Each number is 128 + 32 x the weight over its row's rms, rounded and kept within 0 to 255. Layers, rows and columns count from 0. The size above them is the row's rms in percent of the matrix's.

# layer 7 attention query, 96x96, rms 0.155, rows 16-24,48-55,80-87, columns 0-95
size [111  98  97  99 105  88  95 100 103 101 106  99  94 102  93  95  93 108 114 117 113 108 123 114 120]
[[109 107 138 145 116  98  77 133 168 176  78 116  75 142 150  95 149 104 100 190 107 127 178  94 154 162 159 163 176 139 108 137 120 125 107 101 144 147  71 112 150  98 116 133 157 126 163  99 110 177  87 107  60 157 166 170 130  87 124 122 141 115 129 144 121 125 143 124  78 134 125 107 147  97 129 181 223  70 108 133 127  90 178 115 161  85 130 101  70  73 105 130 108 148 128 192]
 [159 144 120  74 121 111 204 116 183  94  88 116 108 125  95 109 149 119 194 164  88 128 163 114 112  86  99 145 102 122 123 157 152  95 164 178 113 165 122 109  84  71  82  97  61 113 154  96 129 115 104 132  80 136 157 146 193  95 137  93 108 143 170 145 146 186 129 143  99 187 188  87 152 143 108 153 115 139  70 117 160 107 124 134 128 110 136 117 101 128  84 120  98 166  71 155]
 [101 135 140  81 104 138 133 130  90 178 127 110  67 113 130 140 172 160 118 148 146  61 106 161 125  97 161 145  73 131 210 138 172 184 115 113 112  92 118 107 104 154  99 180 172 156 139 111  71 124 147 119  84 153 140  90 140 139  98 137 121 198 148 111  66 125 127 117 156 148 185  85 108  70 149 141  95  98 131  94 152 165 115 166  67 183 158 102 117 164  90 134 127 125 123  90]
 [130 152  99 144 155 121  97 163 126 158 135 113 118 148 137 111 121 134  83 159  59 134 100 138 165 104 124 101 181 188  66 122 144 115 154 189 132 187 105 138 149 135  86 119 174 131 166 112 117 122  99 201 127 184 102  94 143  30 156 159  95 143 121 101 147 134 141 129 114  93 131 107 114 146 118 129 192  75  78 170  95 112 122  90 121  94 176 126 164  82  98 109 171 180 113 122]
 [111 172  89  96 142 150 126  75 163 174 100 173 181  91  84 142 122 119 123 127 122 116 116 139 131 103  66 138  74 118  93 156 138  89 116 153 142  82 150 110 170 201 108 182 136 122 122 165 143  74 136 132 161 181 177 136 144  70  74 137 127 137 138  97  94 142 157 151 156 128  61 112 174 102 118 200 119  72 119 148 180 143 149 139 132 131 164 189 160 110 106 113 160 126  97 136]
 [126 123 118 119  98  88 125 125  67 187 102  85  88 156 157 145 126 102 110 117  70  96  85 184 141 103 110 131 104 132  69 135 167 150 100 175 109  86  78 115 152 113 202 158 194 148 121 111 116 115 146  66 123  96  49 114 119 141 110  79 120  92  56 153 141 136 190 152  87 180 135 120 128 108 111 160 182 118 157 140 151 114  99 152 129  79 132 128 118 116 128 152 161 127 157 141]
 [157 116 106 109 135 145 123  98 163 129 101  95  93 134 106 146 192 120  81 129 160  73 129 101 150 164 116  91 107 142 132 161 116  75 128 159  94  77 177 113 148 111 159 137  91 120  97 143 160 135 122  89 132 158  96 120 125 151 118 108 159 210 175  73  68 146 126 178 134 182 103  97 105 144  85 130 100 155 130 104 103 153  93 115  68 127 126 146  44 111  41 139 161 161 159 142]
 [110 150  95 177  72 116  66 127 188 127  86 144 120 151  65 172 101 172 114 106  98 153 141  57 134 126 158 102  92 187 181 138 118 149  53  95  99  91 118 138 143 145 130 104 168 111 137 136 152 133 125  71 110 150 102 112 122 109 182 135 118 159 121 138 173 100 163 107  69 114 110 122 106 148 128 132 130 184  81  75 131  90 210 157 154 147 120 151 110  94 119 112 150 130 164 154]
 [141 152 143 130 153 137 122 141 172 117 131 149 118 150 105  96 105 100 200 144  69 152  78 126 107 144 130 107 145 124 136 141 200  78 145 143 162 150  79 149  89 153 164 128 138 159 122 150 118 114 143 140 154 133 122 164 154 160  95 209 169 128 132  98 155 115 174 140 111 100 131 117  64 123 146 126 122  83 190  31  85 157 180 156 150 149  75  99 167 110 121 175  72 150 150 166]
 [129 161 153  77 165  98 196  70 133 125  91 164 114 129 128 160 148 126 158 100 147 148 128  56 114 132 118  98  92  37  96 116 120 141 184 131 120 119 115  96 128 134  94  80 103 153 113 158 200 177 115 106  93 144 161  81 148 101 136 124 118 185 189 123 129 184 125 135 133 131 103 105 140 153  60 142 109 105 157 119  65 164  91 115 101  77 158 107  99 114 142 115 151 167 160 138]
 [136 162 174 137  91 165 146 105 161  63  72 138 128  94 150 123  96 118 157 153 106 119  99 102 170 143  88 100 166  67 136 130  88 178  96  80 148  95 157 126 186 132 123 161 135  89  99 117 171 151 142 122 170 138 129 102  86 105 123 183 155 159 163 142 167 103  73  99  45 146 111  91 104 150 106  94 157 156 165  97 117 142 140 109 117 142 111 129  43 116 136 195 118 124 164 137]
 [163  86 136 161 173  66 101 152 101  81 129 195  86 102 148  96 110 139 171 142 139 172 132 149 143  59 119 184  77 138 114 148 175 155 153 107 106 151 136 119 117  95 120 170 145 124 181 143 170 137 123  97 123 101 144 113 134 115 102  94 105  98  81 198 137 173 185 137 146 138 131 123 101 106 122 134 120 107 211 116 144 224 131 185  85 136 167 108 121 118 156 100 134 136 121 113]
 [140 191  83 146 118 149  88 112 130  82  95 102  43 189 106 133 124  57 188 160 112 166 147 122 153 176 143 180 124 149 119 120 120  99 114 131 179 113 193  70 126 113 125 107 131 113 148  93 144 105 134 160 172  84 147 107  88 162 150 116 119  92 141 127 115 123 146 127 126  97 100 150 145 136 140 205 143  84 116 193 202 146  85 106 179 103 114 111 164 131 157 137 137 140 137 128]
 [ 75 187 100 156  85 108 130 119 135 132 204 104 147 143 128 141 135 152 148  82 139 120 169 138 125 113 124 106 144 116 105 183 104 141 152 105 200 143 144 160 155 132 118 125 166 100 171 134  29  70 113 146 133 137  98 110 154 119 180  93  64 135 121 184 143 121 137 152 156 155 127 152  69 130 177 100 143 121 195 113 128  99 146 175 141 165 167 155  97 137  74 122  68 145 102 114]
 [132 162  77 186 183 132 108 176 116 147 150 137  94 130 154 169 175 158  86  76 143 100 169  96 132 130 142 150 128 143 178 129 119 128 140 162 131  95 143 172 132 145 129 139 120 122  60 172 139 123  81 110 169 138 142 121  98 119 114 131 121  73 118  89  91 124  90 177  69 143 132 131  71 102 124 150 134 139  13 116 122 119 172 113 132 112 106  90 120 134 196 133 143 113 110 210]
 [181 177 112 137 148 160 128 224 127 130 141  97 109  79  82 123 115 113  86 136 123 175 100 143 157 113 114 154 154 136 118 138  75 129 131 175 127 117 162 164 132  96 138 168  90  88 108 116  82  91  73 164  94 164  56 148  98 134 131 136 101 128 118 119  54 114 142 197 119  97 147 120 114 151 110 138 180 113  96 115 104  86 212 126 142 102  82 134 124 159 159 146 131 173 167 112]
 [ 78 171 129 180 161 147 129 141 161 139 161 116  74 163 117  94  72 109 145  86  48 137 108 132 101 101 146 181 145 146 108  93 171 140 124  84 141 103 133 135 158 131 155 170 162 127 126 136 159 143  95 122 112 132 215 125 185 145 215 134 119 106  97 132  56 139 147 132 104 199 131 132 114 110 129 136  62 103 122 146 118 154 163 124  75 145 104 121 122 146  77 152  79 139 145  99]
 [ 97 139 142 155  73 118 122 151  73  84  79  88 122 142  84 169 137 128 123  96 139 151 115 132  98 158  92 155 157 162 127 121 161 157 132 100 132  57 137 170 116 137 145 147 157 143 135 124 128 133 162 129  82 126 111 144 144 107  55 161 153 178 126 114 124  80 114  69 175 185 150 122  85 103 119 143 152 165 139 123 125 170  98 205 166 208 191 179 164  93 145 106 115  82 108 109]
 [105  90 137 110 119 129 185 108  88 129 177  70 224 133  94  78 173 137 111 117 166 163 135 154 119 103  84 105 116 114 154 106 166 170  48 153 153 125 114 176 180 134  86 176 138 132 120 141 115  81 143 125  97 146 107 109 139 148 156 144 105 159 159  89 126  79  99 135 138  64 100 177  88 150 178  98 114 150 130 111 100 112  70 146  57  88 105 119 129 116 120 152 110 141 128 129]
 [122 136 146 177 136  73 132 138  88 144  80  98  57 142 116 132 142 102  64 152 106  67 129  98  95 181 104 106 109 206  74 170 128 117 116 132 144 109 152 123 134 169 143 112 150 132 135 107 156  53 121 153 126 167 129 148 170  48 140 127 157 176 116 108 120 171 105 130 146 135  68 145 143 152  97 103 133 130  97 119  73 150 173 179  95 127  68 178 103 140 133 130 163 104 108 155]
 [193 128 141  67 115  97 134 126 120 117 196 154 107 133 135 127 111 161 156 187 126 143 182  72 167 128 136  82  61 120 125 127 119 115 189 106 137 128 118 108 125 201 130 119  74 125 143 107 130  76 132 107  86 125 134 104 161 104 109 154 136 120  89 138 167 102 126 180 154 104  99 108  91 160  97 148 118  36 142  98  96 138 121  92 168 167  67 118 151 135  63  92 109 118 168 152]
 [137 157 206 111 151 133  61 154 146  94 102 106 155  44 145 171 136 160 107  74 107 115 183 121 147 119 162  68 122 119 118 112 175 126 122 143 126 113 220 141 112  61 132 143 140 117  87 132 162 144 187 109 174 132 158  91  79 189 132 130 116 107  78 118  92 130 153 124 143 135 167 139 101  91 115 152 125 119 168 171 109  77 110 134 148 160 198 122 117 127 123 119 107 127 115 158]
 [130 123 160  88 137 122 119 146  96 145  60  72 140 121 144 165 140  89 111 153 131 139 164 150 129  86 120  92 182 121 142  99 122 141  91 140 117 160 130 134 134  56 189 119 127 127  74 138 108 151 161  77 120 111  90 109  83 158  87 158  75 183 170 139 111 153 158 184 144  79 112 137 188 104 180 145 127 178 212  81  95 111 127  95 152 132  62 126 149 126 125 120 165 143 151 102]
 [125 142 105 124  75 137  94  76 134  82 134 141 102 131  88 197 143 128 146 179 172 112 171 107 132 131 127 101 128 137 131 131 136 107 152  97 124 160  92 155 114 130 101 130 118 150 205 134  98 106  76 128  98 196 117 145  99 122  66 152 181 145 139 145  86 139 174  64 167 169 104 121 123 133 154 127 108 139 138 171 183 142  80 159 209 138 171 136 162  85 140 115  54 131 114  81]
 [138 158 121 118 109 165 132 103 140  92 100 102 205  81 115 112 125  75 171 123 111 155  94 172 123 126 101  65 125 160 158  98  97 154 156 131 139 129 121 109  73 185 119 130 148 104  74 148  80  69  90 136 174 139  68 212 111 107  74 175 186 136 109 120  97 129 113 129 160 127 165 152 143 138 122 147 119 129 155  81 144 174 165 147 128  90  69  67 114 155 146 117 132 125 105 156]]
# layer 7 attention key, 32x96, rms 0.137, rows 16-23, columns 0-95
size [104  95  89  97 100  97  95  95]
[[ 97 175 127 127 121 164  79 119 128  96 116 139 121  83 186  66 109 113 157 125 163 137  70 129 136 111 116 117 100 140 110 172 125 208 131 150 101 158 176 153 185 103 123 103 136  98 156  80 192 106 142 140 150 105 172 126 155 146 121 113  93  77 117 108 186  80 150 143  82 131  79 113 182 175  86 152 120 133 176  94  94  91 128  92 146 132  92 107 135  98 170 174 191 132 145 117]
 [140 125 159 100 206 204 133  85 169 152 134 139 185  94 146 121 139 158 155 116 107  99 130 170 200  89 157  90 111 149 142 135 138 134 118 102 116 137  97 168 106  99  98 167 139 172 145 150  91 152 131 108  69 109 141 135 150 120  92 131 150 102 138 122 156 201 109 141 147 130  95 172 153 140 170 176 127 110 169  70  92  75 154  81  98  61 174 103 172 127 137 107 177 108 112 113]
 [ 91  79  90 148 153  87 126 123 137 121 145  65  84 122 126  81 105 115 165 148  91 170 103 106 144 158 120 136 124 101  49  90 113 160 193  96 126 141 134 136 149 109 129  90 118 104 126 138 106 122 158  89 181 121 164 139  99 208 139 138 119 208 141 169 150 105 190 111 118  64 144 143 126 139 103  92 150 154 150 115 156  71  98  88 128 135 186 113 119 141 107 108 173 116 150  58]
 [ 97 123 101  97 100  71 154 125 120 146 159  76 200 109 146  58 161 129 145 110 152 116 166 175 136 144 152 168 119 105 113 137 148 101 128  85  82 119 149 143 147 152 113 170 144  92 143 127 129 112  83 153  85 142  81  98  94 133 120 136 107 102 124  59  77 140  87 131 137 153 218 181 152 174 141 111  78 185 120 126 133 154 150 132 105 193 167 195 129 127 161 143  95 153 145 105]
 [132  95 178 126  65 185 132 134 104 121 121 152 106 148 136 140 110 108 136 193 114 157 109 127 147 129 103 170 184 182 176  73 116  91 117 212  79 130  62 103 127 190 134 146 160 155  62 120 174  80 146 143 149 104 126 204  91 130 153 150 167 134 118 120 146 147 156 138 116 138 102 120 121 168 161 132 125 163 107 138 156 136  94 148  95 190 144 150  82  79 125 173 131 142 141 134]
 [139 108 143 111 130 132 147 146 161 165 153 149 152 103 184 177 133  81  67 120 141 123 111 140 151 111  81 112 154 165 171  81 128 112 101  95  97  97 112 156  80 187  87 106 152 120 137 139 104 141 156 159 144 124 192 147 183  60 124  92 126 112  81 111 147  74  44 119 133  70 143  92 148 188  94 151 164 136 111 170 204 110 117  97 138 116 144 138 155 156 107 130 113  91 163 110]
 [116  80 144 166 132 175 173 154 105 139 141 181 166  90 186 159 137 136 113 147 141 128 151 168  99 146  80 198 106 117 213 143 147 153 131 112 139 166 118 123 194 106 100  80 162  74 135 133 135 107 179 141 111 132 126 163 144 122 124 145 186  86  65 153 154 114  99 179 141 115 137 140 154  84 154 119 125 115  99 152  88 111  98  92 128 137 120 215 143 139 141 130 132 171 171 181]
 [173 107 143 120 131  51 166  85  84 164 116 147 108 114 152 108 158  77 141  98 158 159  94 154 113 160 154 144 147  72  97 130  48 114  98 161 112 175 131  99 180 137 155 176 158 175 118  72 164 130 213 103 101 171 135 126 110 161  88  98 194  96  95 111 175  76 103 120 160 115 145 156 111 165 155 129 102 109 144 135 139 151  99 137 152 126 148 141 137 102 141 126 171 112 159  94]]